{
  "d_model": 384,
  "n_head": 6,
  "norm_place": "pre",
  "norm_eps": 1e-06,
  "attn_scale": 0.125,
  "parallel_block": true,
  "init": "normal",
  "init_std_qkv": 0.0227,
  "init_std_up": 0.0227,
  "optimizer": "soap_variant",
  "weight_decay": 0.12,
  "train_tokens": 387700000
}
Each number is 500 + 40 x the weight over its row's rms, rounded and kept within 0 to 999. Layers, rows and columns count from 0. Numbers have three digits each. The size before them is the row's rms in percent of the matrix's.

# layer 19 MLP up, 1536x384, rms 0.115, rows 1176-1282, columns 0-63
106:530461490527491481506474514496541452391487576466480502384446522456431553501573425443501503537450454420489472466430542556464495470509497517490459518515512553503605490521514487459526513499510461
096:467538451491480492487501490488522580473519538563484520435481459479484500472408514526467478459464485478487525499501492482526470527456538501455533505477457491440518560580487434492554525484522532
109:520480490490490565464478451495477536483534484548477569467479471517468632475571473527416449540461444377579458597544594473458492458497443461493485517446489525512467501473503507546547450484465486
093:494509477437451546511497480500560479525512530426425495491523451479529490521559436466491456492499430529544479570495471390529485476509467587470508460494510472491438563485532433446481501501529462
103:457513476499437471510566543495437478524424556521477517488558505482548501525523423534442515570559497415466478498615568492502434463529513475594495472541459489541408541527482467539507534472492474
100:566353513446454554494490558565534440483491433481593502460440485414564521481526492506526519470508505540566536467444547541495470532470394498467492457539536527519479464510525508481474561557553477
099:522524463468517500487525587443503544516474462462475469509412466565499560555500574564488476513471523522541531523532551468592507580526476511495579465492440473482487442489517521458532449528480558
095:607515508469486501462558477464498503561484454525481531514484460486499516578487419518457604506579581504347502511471495512515526490589520463476437394530548502500554521501451485577499488469483560
103:443543504534521490468480460505483498482484467477514488468521460413572508470561492466526492487479529487532527530560526485498428379544457538529414492482565522397583506494441502545517519457504524
101:569378506450541504516485513555469491496546403526457459513503537502447426511506522513503516516472453492460508478474450487503492515511502420440567492472489476464529488536561503538590552486501486
098:504549512473496487494494509480447486524494530597455539523486518451488450546420460480509512526518534457524578517502521473477488510531482487484498555440494477496451389606469480509460485467470504
100:506466503441503511419464486520481457449491450507523434499503509515444551567502555558450529517509507544506576512561592532519502553490445578438535498446541421523500590424409493535452450448464483
097:546505477433497484424585501482509571538476512477503481454525499513536496516523470490496491531553508472500544563541574469632533529474547430498443469474512474509502503526516512504573528455471500
102:420488514534496559513420457498461484490505507461477491534535507481465549542434483555457406535510486492513563448491455493512464446493453551475445432506539456426519460565538410525547510523474520
098:454531492489464466525477407531505535495505418414492533471565442504479549453477502476438584482463452445552494465530496418410557538542500456472443493487491537496519477517462454480455481482524474
101:566519520480451515475513489461486527458482476453417517440495477462555505464482402485562521481458526542508473539490540514509500489498496423525617448494536482500450526508493376485517430509532517
095:512491514524510456473516469432499479518460497477515574531479469489585514519528503538491503495508517535447582484555443474493530542599479552444408512551481503452483477510467489508469486603478544
102:550484526536512516460466566533439468506515553507518572512464530525526435562547527421479480446523507587493545505450509526581451559476518451509477516496518521527454508507469494483523463460487440
109:504426510428479512566526576375514492492439457485494517415489537520596560520531456500518430521481480486466502464426575522485469486449530496552486461491503521494492498536479502451432496506515493
095:496537533415490527474467463468535513511474449510500387537520466521559459498469527575484465450468415550527520470473456561448519529450493456578508556589548449489402503515492495473462521581501512
088:503482468550534532433491505495550496496512476443541489503546522531519496439493555481486502557529471512429515501461517526510543543490470504559483525613540507491496521512564501511393468505525411
094:472435506488461534553479482515479545534507539503526496504569568423449466475463467487521480487532558500535452476480569562502477528500534542487470489481503472567547422444380513441442506432448505
095:521512585502493556470555508453560478486426482483496484445460449464622540466488400480489512564531490494552482526468469489446451505445468558451536449473516482526514465494472460536479483520429493
112:461483461582555548478525514502513532421483505511547492484552569459427483478541432500509420461490554520533502560559469591482460533468461437508473433576513502513528465492488499545511507483502520
095:493493420515490461548507445514474553505512496577567506497532517440469527480482484478456494524496433557506533447513486498425482506609514518587479468527498543512525504497496530423522526495474500
106:506411560472512490495465524517509519492468495515506555554524444519531511500524504478581489519465487465479587585461431492521485534482580545536451471514531455497500496505497556544454459494438462
106:535551589527561514479465465480508467493448487480520470477594446477459519490530468499515488426435459495407537461521520486442465546478525423542489473534476462479446509461431444477491473481527464
092:505553536567499433475502481557491537553553533500565502474507431504529498519451477555548522506508441447485478505575483539549551420523434439509439503538478478580451479477550477474558487566533486
105:443452473530454557482502499524468423468482525471493553564455510472487537463467449535443545566500511527394436569532538550555400513542522512588501503552465487560490504468583496484485432533546399
106:488452519469550477495407479489530487508572604536524527534547575486554501509545512488471510575536533499487528504488490514474475482508485497471494471457456553464525556481509487587583485486513505
121:595509554490489533370543488481525473507479503553488476507508525500515521542546579605472503550464537550541467533509441544484436504507493410526576532501569462463507549421458504474478453489505551
089:518596535510480507461465456516514602498510455465513513480457406565497467483525519507564474538484523501428491502515556539539576541519486503508522548433521531480542487496506563547436510504524442
106:445492490488500471489487497543503536432504499563438571534501547455515546416509586535528518507514418409501459505482446488496486494499536495526481507501441481494533535514465535558519516633433529
111:542483447543461517558534493518526466496464481559532490436485504426503453500483442497438485456492542433475528560551459469545519534464489481525503432426566495435533529471507542493475497478510507
095:536446509404475574489459455469504487454585477480503461543474498467501599544505465475433532464502470441528512487554491495544499481519485490513550444464482490470511445517521480489522525471458493
100:451499503503449530505495509489526565519633511505478472539468573509447484521507490454504484525485494488477493524480550477516499497489516501388480522459537594466537434439440513474558472520541551
105:515554477484488512488564469513528510478492535452508509542500498436502440510460455546466523510537506456501543497577496474454515463454517472532454529522517500509521531546572490566575509479498466
111:526553531491558448472521509518489538500476470523460537566568513454513455487459546498494495442468487531508468447466455497467592534492473508609524492431537556483568525444565457506481448497535543
103:438509508483538501497530462513491490490504493553500470490522401576481513485477540530536484460449421398502463451503505527559580446461468532526448485578443416476501550435503410534484474521516442
098:482495502401500467495510476462535445450533552475469483523465537447521519537495557419498480538535449509509416490515504491545521486526506390458493487480500420504520522579511430541500586484487508
102:528597533531490575554422542556535508448573551480548499564541447528514589495502413489442441540556524469491514497534512384496463473481498484572474539508517565629491485507463521602504478519447519
106:508489499468508421512486469514479547480436526505476536549456472529420493511449520536506480460443469485519536504516562427510521563550468553465519533491476555456475492515489491578536485528587503
101:433574610511480557526451468561480533505561544543479502531520462475519505504519501502436447600444519562519472442486471553534483550482464450579457554535589446536465553514468460538563519552532473
095:478457461504520505550485509479568476526536455415524546491492464552507556511571492550530526489518562542563506453489547574412570501530542548508519429485512535471436517408484519519490438518573584
100:462480540567430476473587565518470527507509475532597603575494508469445510403524492465492563518539529465521479497478459542531531459526470486563524518497477486534582488418507531479601466489517438
102:555488499517492546547518501519485490505475522492554511467599508456501515515525538490522565517485591450479471467488442490459460502499526502526447497512457452489576479514471421459544458443596537
097:559472547537485449556489480536515484546442485512487552493473472487498544499496427508484516576528476465481524457471561470508392504491434535525514446557450529498450477548514561494508498493511494
102:501463499443426491502497528480500464490515454523551431513492491520426599456494507472477472609522399496470512573430463493529551468453533464537518544512432581463522498499645437524474525497524495
100:479551542506485554497583484510463522467522473452452529538541495482486472454498468489453546485465525560509508509543521473508588459481425517526526474472437481505545491524492582594487532543403491
106:535530546504488471493483516472517476517525553507457445466499518468472526494493467551515515477519533447539490547550480507574570432479441516463528480479490481450466570505610493528543454518541505
104:445503490537535493465539409484566536562538492597505474498519444512462528483526492504511436483527500529477505526547458513423478570503533486517465480546538426402492473517415569496547511485543510
096:528418505543461557526486546527481538522470479476456550433489452470475540539507425481494524562469406540476490477554541475420508498537483484505469492554504479470532513536489530474515488495434521
097:471479561489478479470545463459512484526540505510470455489485456444556576513555556446492507426503522518453535563485501537498457545523503479477506460515525542533520497524504539513506450472481519
104:518471478502553406446453476461472523474563489546494488510488470491539492489434492499494533533534515471494500451503481490485523620485501575561606507494467449551520508487463486531480566517436512
107:511427491479474547519442487467507547495454491490571452458526536471469504520502404503553497497444555489532513478445534468460481455446457419566503504552497490536507483535526461432506571529511455
105:484573492443501502476535523540480457443385442348516592487442553493440486527492457492482526485478496553495494495548504536453474511516494481482529548514560505512509615506502591531523531449550499
087:495462515481512506507447464493464425434583437448480489480454524472570524543535444452503477477439507485552606434562518493597526534504494468483539443430515574503470594536503501430448490506527576
106:565457528507501487562545493504431495504540444548606578490538524478530492389546475448537473442518533558465479482485469440488480507523519513501477504500546513483517555479498517546515485490485472
100:491555567488507461481523566462535508530500517462484490609520564517517466519583515511447510462466488497513498467551532537457481598451505510521540518509485529503503530445476400495452548542468478
107:501482481463387528481521493433522483568487477589519480455444544488552571496517479485489466561519490504458518469462483512457503521488524427504537509451568437506478536449566496486440449498572469
095:644472496463522502468527460512559495455522488540496467458470518401415535513467485470539461504462493470462437498555417523432533481477422498502510541474509386492531502539563448448481520450529480
110:486496494463499508491493484535441503477525497528457517482457546553489505511412458531593485591430575520445538518453440525495448449423486401452532477537477530507519555539478481498460462449577468
092:518566564527512582569521438486500521517544476574504527457461548449432567521450474510497552456471496526492535541528493537451526504460557473457492462535471479540482465548480478510434453548414501
095:444602580435535533515471460520517479465489476528477521505589550481504495496517496461495561464458517512481511539453490525525439576431572384449529497516483542470530540507543422498505559555530429
096:456525456530476533506601434526592477510502498547530432454496514568501546446461522498487531481545464515568463505529520564571476470487530474446592520503483496506349612490492485572495450531516575
102:545493551497487516543465567561490614493482464454543513478550481521473512475493505558507504436566529534564486503544529549488500458507531514548503467474493533498473541543454495445447506469503544
092:527478506472492545519506441487522497528525460492484511589525558439486520608467450482472519499558468536399571502568521527457513554507594487526518467483512441490547490487505535524488610524505501
097:535515440468460492519514487562535496439434447517415408462565576469444508491527548500461470470426550465426504463491503470532517542457468441484465489508482535455459456530473446492500532434538547
104:505551519494506518546535422462524484508436459428488490481533498489463533508495476488501512466505504515486504519518527438526460477467522539484435537518462539466530582456482416570526514482497524
106:504466520441512564424539509494525541489513485524482502496425466516536525522511476585549474518535460461489533494574533512515513592442459480589500508496522476490477556529544487486577549484499508
098:454484546547480539540538558488548583515450518521471482508480541494454480519508498507505453462536525516506513519511514555590541472527557524518457564493423565534485452481406533469587462552430520
102:568508524513500477488539525504548576558485464516466542491518556499445500566534577566426441486479522514511489475506483475485535455501503481524528526418561561514532511425486523469478436454500464
095:523504471499485512504541522541512502480446485520457471483478451493562433510511505499467489455493475534535453503477501477546514454579483435489576497421565518437513509469524509506404553501563464
115:533464531553584484531497552449536552458469562498529559487498574527507476526521506516408474496483472494540525545517509400494500466506513617472504542427489514426490487524607525499467471495526475
101:477492508506507523510474463507496433564450492449466500460524471492501597497501522424474538552481530454503497481505543499498483501516484479503474450512491496490484455494482467464577496586450480
111:533463477567466546514545527473511438446509547514509463448557474556481464528530432528527465566508479486497494476464482567565510511551553506450443428468512540484531505466473508570515468442520440
093:429508504464486458566516526476458500462506499460564495547470484536491446471447502471556539512606408444494475491485489516525483453522474502502529602525407479428446470555523479442476532532487493
106:576485429487491458605538479548470535533484492456501536532509548558508470524517531476508454491482553474543556503450543527479473470532488539522433486444519490429522529473519473591476491500519510
100:546450472427566469512584551497523442570503514402516525484487546516465497486498516529462537549494470529467472476481481461484522557525527485624464495522487488414517496397514539445488506518544509
092:463473516493458558461522518389541535547505528513481497529557529490473447508530525557434467462508497457478480466477549460424525520588491503478530490505584428437552505553454474557433452537493476
097:473461559517542498505516565502529421511524504496516517545507441521443455457437586535542542472496567474558501533538478462452495435520467550515477482507443462496433578473456520514509513493512503
098:506557499497466509575482477539496535512467487550448526471522507548500524480494561530591553467481532550464480536487502486425532498523461525491465423469471490454440520496462467458398464534486476
093:463512473497507560506436559571512524563472497444505392522533494490505512433455533555506457431476421481441493446441450580569497518409428482542560489571485512499473497439472451492497484453514448
096:533521513576482476508521577485493539468508453482518497483394552530473489512612496504516483550497526398484493495517440476525519528516520436540421466453501537490490491516494460508507558494594512
110:524493488451453540489491452505434476470463534490527513492448561507511517560442460467487495500543404503580408429480442546455467515518511515556476497462476489491448530524539485513505462515406433
092:441475539504450474465529480515425473461492505423511491522488484497453467500534487545454489488503529446412416469536548474452486473541496542408492486488470459531477442474508450450469534534510472
090:495522475506502578418512474440456520453464525473463441457484488517480561539567527536530429476564527494436561528495517530534494481442521592510466517444487446511511510500444566481564472523440517
092:482566501555522535483430464447504490475527493460500488477514454463466552491472493508553518497418463437517501464541532503565489481484531499545481541500565527537487521489528516498536502580481499
107:479610526506403479456376548477494499487480467491502503429503468465506464555521522529450557554515469554508430445507551530556489468539511499496539438463525469497526487498528529533567498478495526
104:531529524476500445478509482500489503519471480484485479504516456487449465593563492501571505484490524471465505551525460543577481442491479511540493541537545444436487503485558534500507500564436505
096:553515518470534429486552517493443531485450517519538560497547495441469530449473525567564520432502574512447489453522474568500509551479542541486520443504530536526547478508506548586471570497479451
101:494566496497578496483491509488494511494534459469544471516489483491513535450464548555425494458536491477488560453533471533471631595455540487492498493404498484548484507490494484475458413505443530
098:499546515485481522496486583498542454528483517519486476420560480437504439482516522476507494498534478525485493493508441493497572505468507475474509520569491513514530428406498524468495504487491533
100:531491527515442414532479468542470384535456488519550543403466475469477482499517495440497520432477535534517465474531572556477532366485576500543481559496566519572500472466518549482534557504535532
104:499543525503494480427502509482503503458559498447474514527508524535493524560535477506496527468539510493423508503486548454507507446490452476423513479463492528488510490394565503476551503452605452
105:494405524507503413474468463488525530524484515497554542450516468451526466519578479498458480516490443513491452415492490508459421463463469530513608496498429492489446469513462501494515496542471468
096:484548462522494462607446545515526446544544600480442526422466550548519530486470493530513503425471515482556447511443522521478538536488411457515497492531467531547430492544451502495483487514489448
099:485497442501480477569498507509565574501523533505427507490458532509530398443457485588455503477523470514465498531500480519510569465605443449483490468503493515547528512465486431494490520474511481
100:519508520527571434534486553441485513496513473493579487461507483524499514492528524505513545501523528535490542479522522518506522542481527518541478474527447493502492533497500525524458468551474447
101:516471520486487566487494475529526500495529447512419559544551509479532538473467524550520494560495479454508502485372488471546485513525532485507553546477529575562519574544532567487498464488569506
095:483530494526455506504514482530548541455509481479471537520517477525444560503487551440523475516547458499566510523553414478492510501535526525507442498524538531466466530549578493477533486441537514
098:541461481510487565535537485481436488524443501531501485509539498556507457468500532440524526597508444525483548494532495427475447452452486444473440498512490446470431468497522455542536503513521498
101:474533547597501488478564522456554435524564515520477488494527480613517469502544496520493455492507496477484509449487540564468424484463495500558515544523445517537521446535534494572491492465495466
107:485499496420465549551476543448534553505438439481477435458474452504515478526496474495508510433480524541512502536418513563492561513549495484500478527393527546524507444508559449578511486490555489
100:432506519494529538431454525502502525445476548508412504516543585463567411474518456530456467513485448587496449457521523550479489583495514480504529504439488515445518526407471434516476484494593556
101:480471506520545458491455488563421513467447518494540464460542518533533475549497500441475482528514479518575475479448439573570407502515549472459461620471449468531532523553509486475507528449522533
103:468498521528483469513524532516517462498536516484536401538583539474541433470545586467560467561493577512491451475469505408565568430486579580548541507442533522448500503591507515468447489522426541
# layer 19 MLP down (transposed), 1536x384, rms 0.126, rows 1176-1282, columns 0-63
112:522473447485526533472500519520495464497499487425545458480482516512483528487520549542499591478532490462510460469448570498466536437447608527512502439521507494522486453440567527466528582552484538
098:499508497543507503512511549454515456543537504580543510470473481561480446474537504494450577462506468528473500544464514491523471502536519474479470518483536504510483523437474609484460524542467470
106:547467518492469504407476471422522485512527529538482395525516472480489609493446470512480502473482428512491542546559460553355538465485497452468499521500503478481451462416430515486453511467479474
091:597502524446531458494445478498478461510536511500542527508511503517497479539467527496471563524519554454533540436507492510470508549478574438513554467468565508512527494511473487486539493483579472
107:499505545479486571539416520569482516609541460494479491505489432463551469493481494471490537518472535477477483509434467459485475472517482470499461546539528489534501576532457459468500486473577468
083:465519486526429459513449514528470417522414537480525515474503475512484473435537502480481435487489437567475517564498488471404427497521406457534490453530531551525441540438544523539595533494396528
100:497512531441492498480507538553445485518462476517549497499469505511458495482433439448460488501525586484547526494457493488487450522461541489487482439518488485540501458534515467584430442532484462
100:479515546483520458527416447531470470403515458482459502519508501598549516505426506470465491391471479488456482425518513512529500432482528474480429606490522534535494465513516506402583506469493447
101:438549428511425408458455539547456467478550481493534519491503521440544466444474495545467493504526496521558505473482532525515499455592548501600438465463520491518547475511458509511482551535493457
105:575460432397510506474518532492484559483556483502472492495498473531486520530475487496473501489461504520503478476465483583456427466479469474515526503571499465540481484491497575484411451504438454
116:422546491534523405490474492438440452488506478439481456486561487533504438551500524488469504490417476524485446485543540482520439520496477530521481502479542511504460492414489467464479519482447482
111:541510472438475471478411468471517502462486470527545455493433476424524486521515497452555518530476438463522523444498515511523481489470513452534473536543535460402568490545512519473485504540510482
093:475513490464454473438523495498456517534487443560525490519548486521461435499453556457460480526492499485492530480552565449477533415461477515429480483497497527538470440488576528566502519503518495
096:518474545571458486586493446594511502530516427514461468539492518496484494450513488504453503437466447493506472530500471452488506612508508500482479455449499486381482445466504461452489544523481430
104:503506474486511491444499595505487484508533428462569448531481408509532429499466557508478490447474499552498513514474481383508491506528357458539540480435472440421492502440558530450416471589496501
110:429496540501512497451534495502468498488513532456487491475469482492547513406452473474467448489536469482475512511527495523461524498496491498540478508439536499478487492506452518503504512501574433
096:504408476490468459449495479532526465451596494539415415497522512553549462522468494508453465459541579384559454523469540476500516495576516497507440507512552449550501500528553484447435489485463499
101:501537518485541408470498470494475562508506487499475531481477505494488525470550471464438452557525487479463485546455445450449527498471452524497487590493490474445515538489472525529421526515499524
102:480472463520504548520473435453479486421481483545443534439461433456490482464470494469512482507508495530502487542434481453539433502476576506531531543459553471434518437458492522516449567455544549
100:484466524444443492544530540446408458456520502519493464490441524364491469467474566439522498484564487527492492493521504484469441525499523513568517457401422505478383488565440508502421500564475439
098:500450469418501470417485468480378525447478463558453466485487464523444484472487489499475483429431508544551480501508509506478477485399505480504497561420475519530538567462401540504502433514499524
092:528436488490415499509493587530483485564461503525467488490497504515477449529556473506495440469488491492483522503506474564495517399584514455508460473480592527434500584577511499491498604540511449
093:501424519483487482435486446483512381506575524532490513469532501564562500513492525484470500527522461492479524515444492486429508503569506536492480497491540440395516501504448526428487527428449514
089:528506502473535536509554476489539501567495506520609556475484557500470509522531439477511517446542474481480427505476512481524589518495474431509529453470523477491456464501424458507518505517527517
103:476475508477495542519462414490453440511518471482476449517450540565501512442468505513432471475526464466529570485475473566475460556580519504428571554548519505468470446504513614475494490577488485
106:438460482512480515489523476478476420495455429450489491537468446530462490503496526500496480503450572487457483502549526521488441540467480502532471412541407475500516482495511485473489472514490463
114:504516525563494510491495544489505531487544456469529461526487419498509448540542540551420499435498517538519517487507551515455491496535493497489486518441436491452445466559505537472432427518463434
099:517433519466494514474545542501498462514513435484475429448462540582489544519477467465487474533450551539509512481475519539510508437464489452560500524462471542498456478530541539448517480480526488
110:476446475620576482490509485519511496534513497496493486494469496556464527579540506530489523514537472493466544486520502448399381453525479499547540444511439476485427508513424513474466466417477555
098:482493553503477498525520540462459521477528516515526575553528503456572461481543498510493528573496522471498511465548483503536467540470506522573498487504479475470583517554475505469543601489458554
093:481560446518444491549494540522577504504406532532516523419506486509469534480494446479496480474466541504473516479472495478593503459525472589514467540463467486500511554535550478523541500516501446
102:389444506447528428517541529433496511463567444561474497486523524504508521446542464509513477514467512483552424435452509524468482502530499504531487467530531507465500494496511506435499495506586536
097:475433532502454515475446472457493507479515454494524500467527539494524513469499523555485495448483537369546485525548449544446450482565545501551535536463523488535551499499523473475499515518499498
102:529493592502555471501519526488542488398513554541552504504512496574500579509518505513494545542505577479523514496523521433490561458469487535506555512549399470526517461485519458586486521521451425
104:468494499548517513467477559505488470489478423418477458547525530557518386521537503416491473563408507496580488455502453477469474531475475502477540481559555420533421369516501488544465486510498487
107:540469488560489418492557446434530515555460436410486493600431477562535505494487441463518482415453513518488510568503505501476543453515460496470527401511423436384483490503472513453464485488558495
110:485474531511496547473469541554491476524529527435479496514430538445576405503518503494478438476449495532474509475566488491461410529477515436446484419511438507515456522542516561520494463460444426
105:534469515481494566470442512459494541465505476426535490520558392511589493541460533482604525462509512504490505449473439496524562541486543471586520446603500465462516511465469540541433507447500452
093:535458516440548507522496515509439403526441471514539503507467483420546471535432531468562475386570453495454480475495462498549540467515511472506477489533507514494508528591446564460432502476494454
096:493413456476503462532558486591473562506513446535521471491517559519517477411490466481489546468536476512446519488501465509413552491575533549504470536445527511453466476456535493445489448480548484
083:530438431526492506512615530486495502502523506517482494479519497507488558503521498528516546520524492490535491487501444333482589479535510515515507456499533477587510524472539442454501497493569489
101:485448535480463471540503496446522500500524605479533456465486423539496571480467517540507496474477475463499492526538434569516457486503566487534468500449457465445501540493517432517602469503467498
107:501481475452486451475523464516468522497478453508472484510448443520522439468492534427546470488571418484520459574430455467536506470536488492485486438500491511556536502466531539452475604487563479
100:483553534491463498519509482575503536522493462457431453554470542462519474525458521461524432507482466504512490507421554447489502524431551495448464494490467437474482474585502502476521525439505480
103:551527450485478491523489533487397438537504519511507415552470460374481474529484517527438540549498456500494424531436562504443463497480501528496509570444505462531514518551540502537420505433473468
106:517508483561428543482470446428482479524548498453500432490532438459423467515497519513380468474508447475454496460495487494525512537428527529526451435501471451494518479467447523488426512497456488
096:514529493569434480458504507449501480482487478516526455460542523535524499520479484505477482481511455502497488497433517477491516441448450500469458515505473589493550466564552503542554556482477503
104:489548535562515444463481508486507502480484461441484549541489441451475427482519479551499498448503457465548513493460485516471472422533432534426462453465479517551461500554462505468525468559474584
107:466447463527473535483506455509534500512500382471500417482468521490461472452560505470537495466510543523473484409451403480488533492421536492535525472531488486438520458500472518546449535516474552
099:549436545472488565524478482534523472511529452453486539597521472521476424513483471509545546468484491514479479493486532432496477451466518507435529475519441458480556478516485450539465521601513481
097:486500525504529512491431522524489488475448425538465559429510486483599518498487507520566447483489505458468514533529463476500489384531451458530492507441580483527442493492534440440567537521493464
095:450569555513535554457513491513530490525492540501480433472504478572506428486519536543492478477475512509502491440558473537468581519452454478556489464510526497474500482428472478444459413493493475
098:447540451508513514539558483514594442511467496510494577562468553479499504520425507454522477455470545498467484462528487519463487485523489414470479470522531500486559510553532574527524493472474501
103:495446449529463511439439466460424446494581529555542509486451570464514450492542500514454501462480476541512545513448448560472482533504450470485427577464569476493586487468533496478448524567556555
094:503495499449524535531541488417473487437476519514497510530497416498514496599493454504550494467428539508468503482508490350489529465494516425535538481503475477578456449521465466489533416529501543
106:474510536453489530461505497534472539541492513489564517507530455522572480492469374461577523550491499486554480435472582434518465532457465486518544515521538511466456490515496471493526435533560526
098:449502477502444523449531476516449480581514516566440464509551474555476426476495535508548528482492592492546481442518524596500492469510510448435539585524474455430511507500504547557510487409488519
089:457519416521494443508502480462486503511487527490505488535538453477504441441477530516458515529504497484526529467562452501490443519499529547484519591454472474548477449486523483487442487479508495
102:510421472518447462496500507572527548543497522454509445469492476569506488464472489482550591513489465484528493481456468489500496356564493422423505480439508485515477559526470509442511522489481492
103:446514504492526502489498502473474520461446567517539540482498428485508488434512439414483561424462431525566428530558487455583538457468491453530471558500514455497467542445501495469529489481535420
095:467498446459481448535481460547477520450568596548550468472525561516500435485521542531466486585500477487509534400461486624477549493452550507496520445519503535482521490503464505517520490555475609
110:498486579549505523476545459560577517475479554565482474473473522496467522541520534446533497444461492507506504490518561435446517481534496541506499502458515493516537498460482517460528510489522456
091:497498515514510500505531490468481461512521515563496496543509459514585450504527545516424446505459509463507484479458499492507512509618557508487442468501508478490464529482545538557553511568516541
091:573422601472438479491472523472502486544497505462469475468530480537533493495480463497484506473524539467543436584550485520468520497482419430529553477497503540484469437499489478529495515505492538
086:424526523453514553465488515551506447466564516512532446475480608501486483435525523502498488411512550537444492478472555509458500491504485469450494565480509521473542486441576499543434525494503457
110:474442520427468502569571470493469417481507465401489501502463494451524493534437483462491477473478534466475515491500523450509522505545524514457489443462585490510479502487517520563574522496485511
092:492433516451544508528526513529465485507529516436488492498506508536473535516483465460470471490422396459499612452476468525476546542458468444476437454540454515497561431492462548506523555512497484
104:501407437537541447428495475549470405476496478449497532513465466459489526500464566488453483439462450564461411489536446501460497472515444568473482493456531461503473433529447554513381458479511477
097:440486469457452498461510425464461457457458433491450476471524503447492484452430562596487519494464528452490401506452437387514471455438539526444512453508441488481506560501526524481447577455479439
114:538465508498494500542551438437484468501496587439516523522539411472555458504456532496465487586481455467564514462478428436442584490486474528523476506458508451456469601462508494454466508503529539
098:429472504500521499486566500491465476491524475506453532449509511379554567524484509513529487517499510519544549493498451591491497508525455546474521453496488486517526455556579491464478445526528421
110:550512470479518483437455568488521487425580457492487503499436460474423531430446494504442606492476483514506499441476547437509536484526494507507497491425526537517480495571415485521494474518529548
087:465520559487504535555477485522502452537494468498503531507484521505577492513501521441449383480466481562457481540489555433502472508473535490590513477509528480532501508519504520493590472449495502
083:483474488456457548503454458454436428521496488450453454463520489433469468442459461478530477428477526493514483459514480457417498486572414542508450508534473476494505518511551522468444567497506447
099:479529430457482456473503490401479474495505450484519461514496534533540531438448459495487510541471503521472473491490510511503509476601500510532477486485481569526523473470564488458492455568435516
097:532478461437448469510507482541475463536505509409539528452464522497513543469603566529516568515492499499501572470531582596503532528428572532526480505498488439451455568507400527545471499515473452
110:479477492505417466430508451498492544517443515466449459417437448497455538416558499490501580453518495477558472430532565498537483509542476511525515517461580512475458508502491497609449509556477523
087:518503493487456535468491516431440475520478479447507529518478431521537516458453469509478556471467550436527528460487459488467540545566526530491481488518479471485452546452513532440439489465498468
103:392458532524529484457491389476427451448481519498442454558430523471498512492541487430493517464447513514477553536468454490441473435490526502512494487599427528500514478453456466480504470503468479
095:520527521551547474503440482402465445495492479508459494513461484487459449545471485452545509486494523485553485476468433513490481501455474470490519489521534462465486530463530497520476487480498432
108:529444505473519514460453564478448423504523526549470516551526420466512419532428502548535473534496461498497512487524565472480471419489464522493499424461511514549478482478490561436478468455475539
095:534481480425504502515459499493532467478476539450517566507524456530500533384418469427460467459481517549452474397442465466525507492547504520518409501477518512458478462493487463440462469484478563
092:494535471442475469531565462523480496481555466470525506537420463551451511526542488521444520433451507548555514492451466503465473469452507517543426539460455493507522471483445481505497457544520526
096:493477492458527543490509448492584447501531478550515481486459500494502508518455593488405528501457476509498524565469530506432540493474487537533518510469493541521496442486556473507438470575552485
100:480504522545435402513401472597542513529512526508459539525529509481502514545529562497481468490509514537492630484557517453503481521434540547499477539517491519548533515488469449494506424434441532
092:502481457482524447444492489466513463528432483492431488501524466438470466498485541539498519471511443477489486461529459517446539529486444456536442454452469461484478592465459481485427440417538502
090:523470489511515468495515523441448456504527514451545500472501435532540456539449498504492482468485523504480452491539468487462506459466443478486499531510535508420490511533506536393418446464544491
095:553431471535519473523495481441441489496526515437469482441479478529444456518524520468501483515492554460475490444464537501507508533566483518567532488515596548486510426534496431462465476484470505
109:552472472433506542509451481436521482484547488501547450483433476503502426538468574482492500452459496523508422487500530537476422409465461498534514475493474532467475496480458580490457502473523401
090:476549508542479477485612531459530505512481534495498580500522566526425553505520524415529470503498554531463546483469501454476525531502510513489554461471537464504478490471535522532562469437525525
098:461479469483474451540513523521478468527444431446486498409492500469545516418485534488532505498476525525534463535486568499443473490523497547505487490503464523536508528547537485531485519449523376
110:471526433521528511485582454538475514470508523555504447454517531445529425503507469467494550509452446516522492501556559544420503490448541572533570499423528529480459460458462539471513428526465560
110:432531484492488452541452545448509452502488528456481488510518487504563508424446502432454466503496529536513442443583544510404503508492495423501467502470538487478480566537478444569460445475515465
101:484481419529489421498506507496479499499503471496511501464462441487522497504475489519513510444461548470497471476436480393530537394512510500525560617542479572541495544427486494526516529511462509
117:483404506483519417457522547524496460438484467414545585447492509470546520504531527499523506456502500524536481499476540490516449497410483516449478476478513497417477500512491507459460449499528454
110:494493394470580482458543485494520471498513476532532518502488503397517550519451504490459431476492464492457465508476553502493487515522477445532476536476504495455589460520499536472451509544472502
094:506454433433410509493498505491486418509534451517456529532425470504442484475538426428500490523486439479474479465497554435508461478538527487534457486482511523427535530486495515475444490520460405
104:516430474511467468416480547464445521466474521522420434519477531484487451490470489500484531526520543515528522494474521515487560410468537480490492461471517487483509491467428472540523503481494466
093:494445483525453552481484469483513547524518438575463533549477535434472459520552537466484453534515431541590479605456529505514481465519531481483499533518458548518534437490487507485457478522462569
100:537531561509446503539498508508485564513497513544510493452492507461498491454510524523477442545527475494564502511497520465466580482513519510494546469497511452429508504549461440458443519527498431
104:493464465462505440459473508501485517543548489481450464481570454479434464534489478453487457541416540491540475547448480536438512495523443470487521390470511492402465541543459515534500466429466518
100:515487501485482445487527532475479477483514541531495547532575570511465422395513492567553467468510468516539554515440515463561453463568488481420469553511524413477511531493457480458515496467484449
099:540479470466456475455503474524419521518496510571547501466454474505575429494583481468515535532499529433483498487481534475526463452458457578435362461463484532542449456514488490432459518436552467
103:488541488455501554495492589447467430482495470523438475549465474497533503505459537376489485481460497517436474529477548523528453521517568469497448647515504512574559471436462527455524443512528489
104:583464473467436470498468442465511467482470461455519563544467480509480550526496505506458464480504481497529429466490501547535444406480512547452499493543453473547543432485522495462526461457429465
099:535484461467435414500471533494450521458506501510558490529591475480543479533409434430466484491464511500489473549402425506537466469498535518560516597485506531463523520510553448467529472515563454
103:491491466440590451528528549457454541518471474500509433476514363449546445500518547512489526443497512493543528436518579522518468517558527514474492481445550470447531529483466459503469565533518540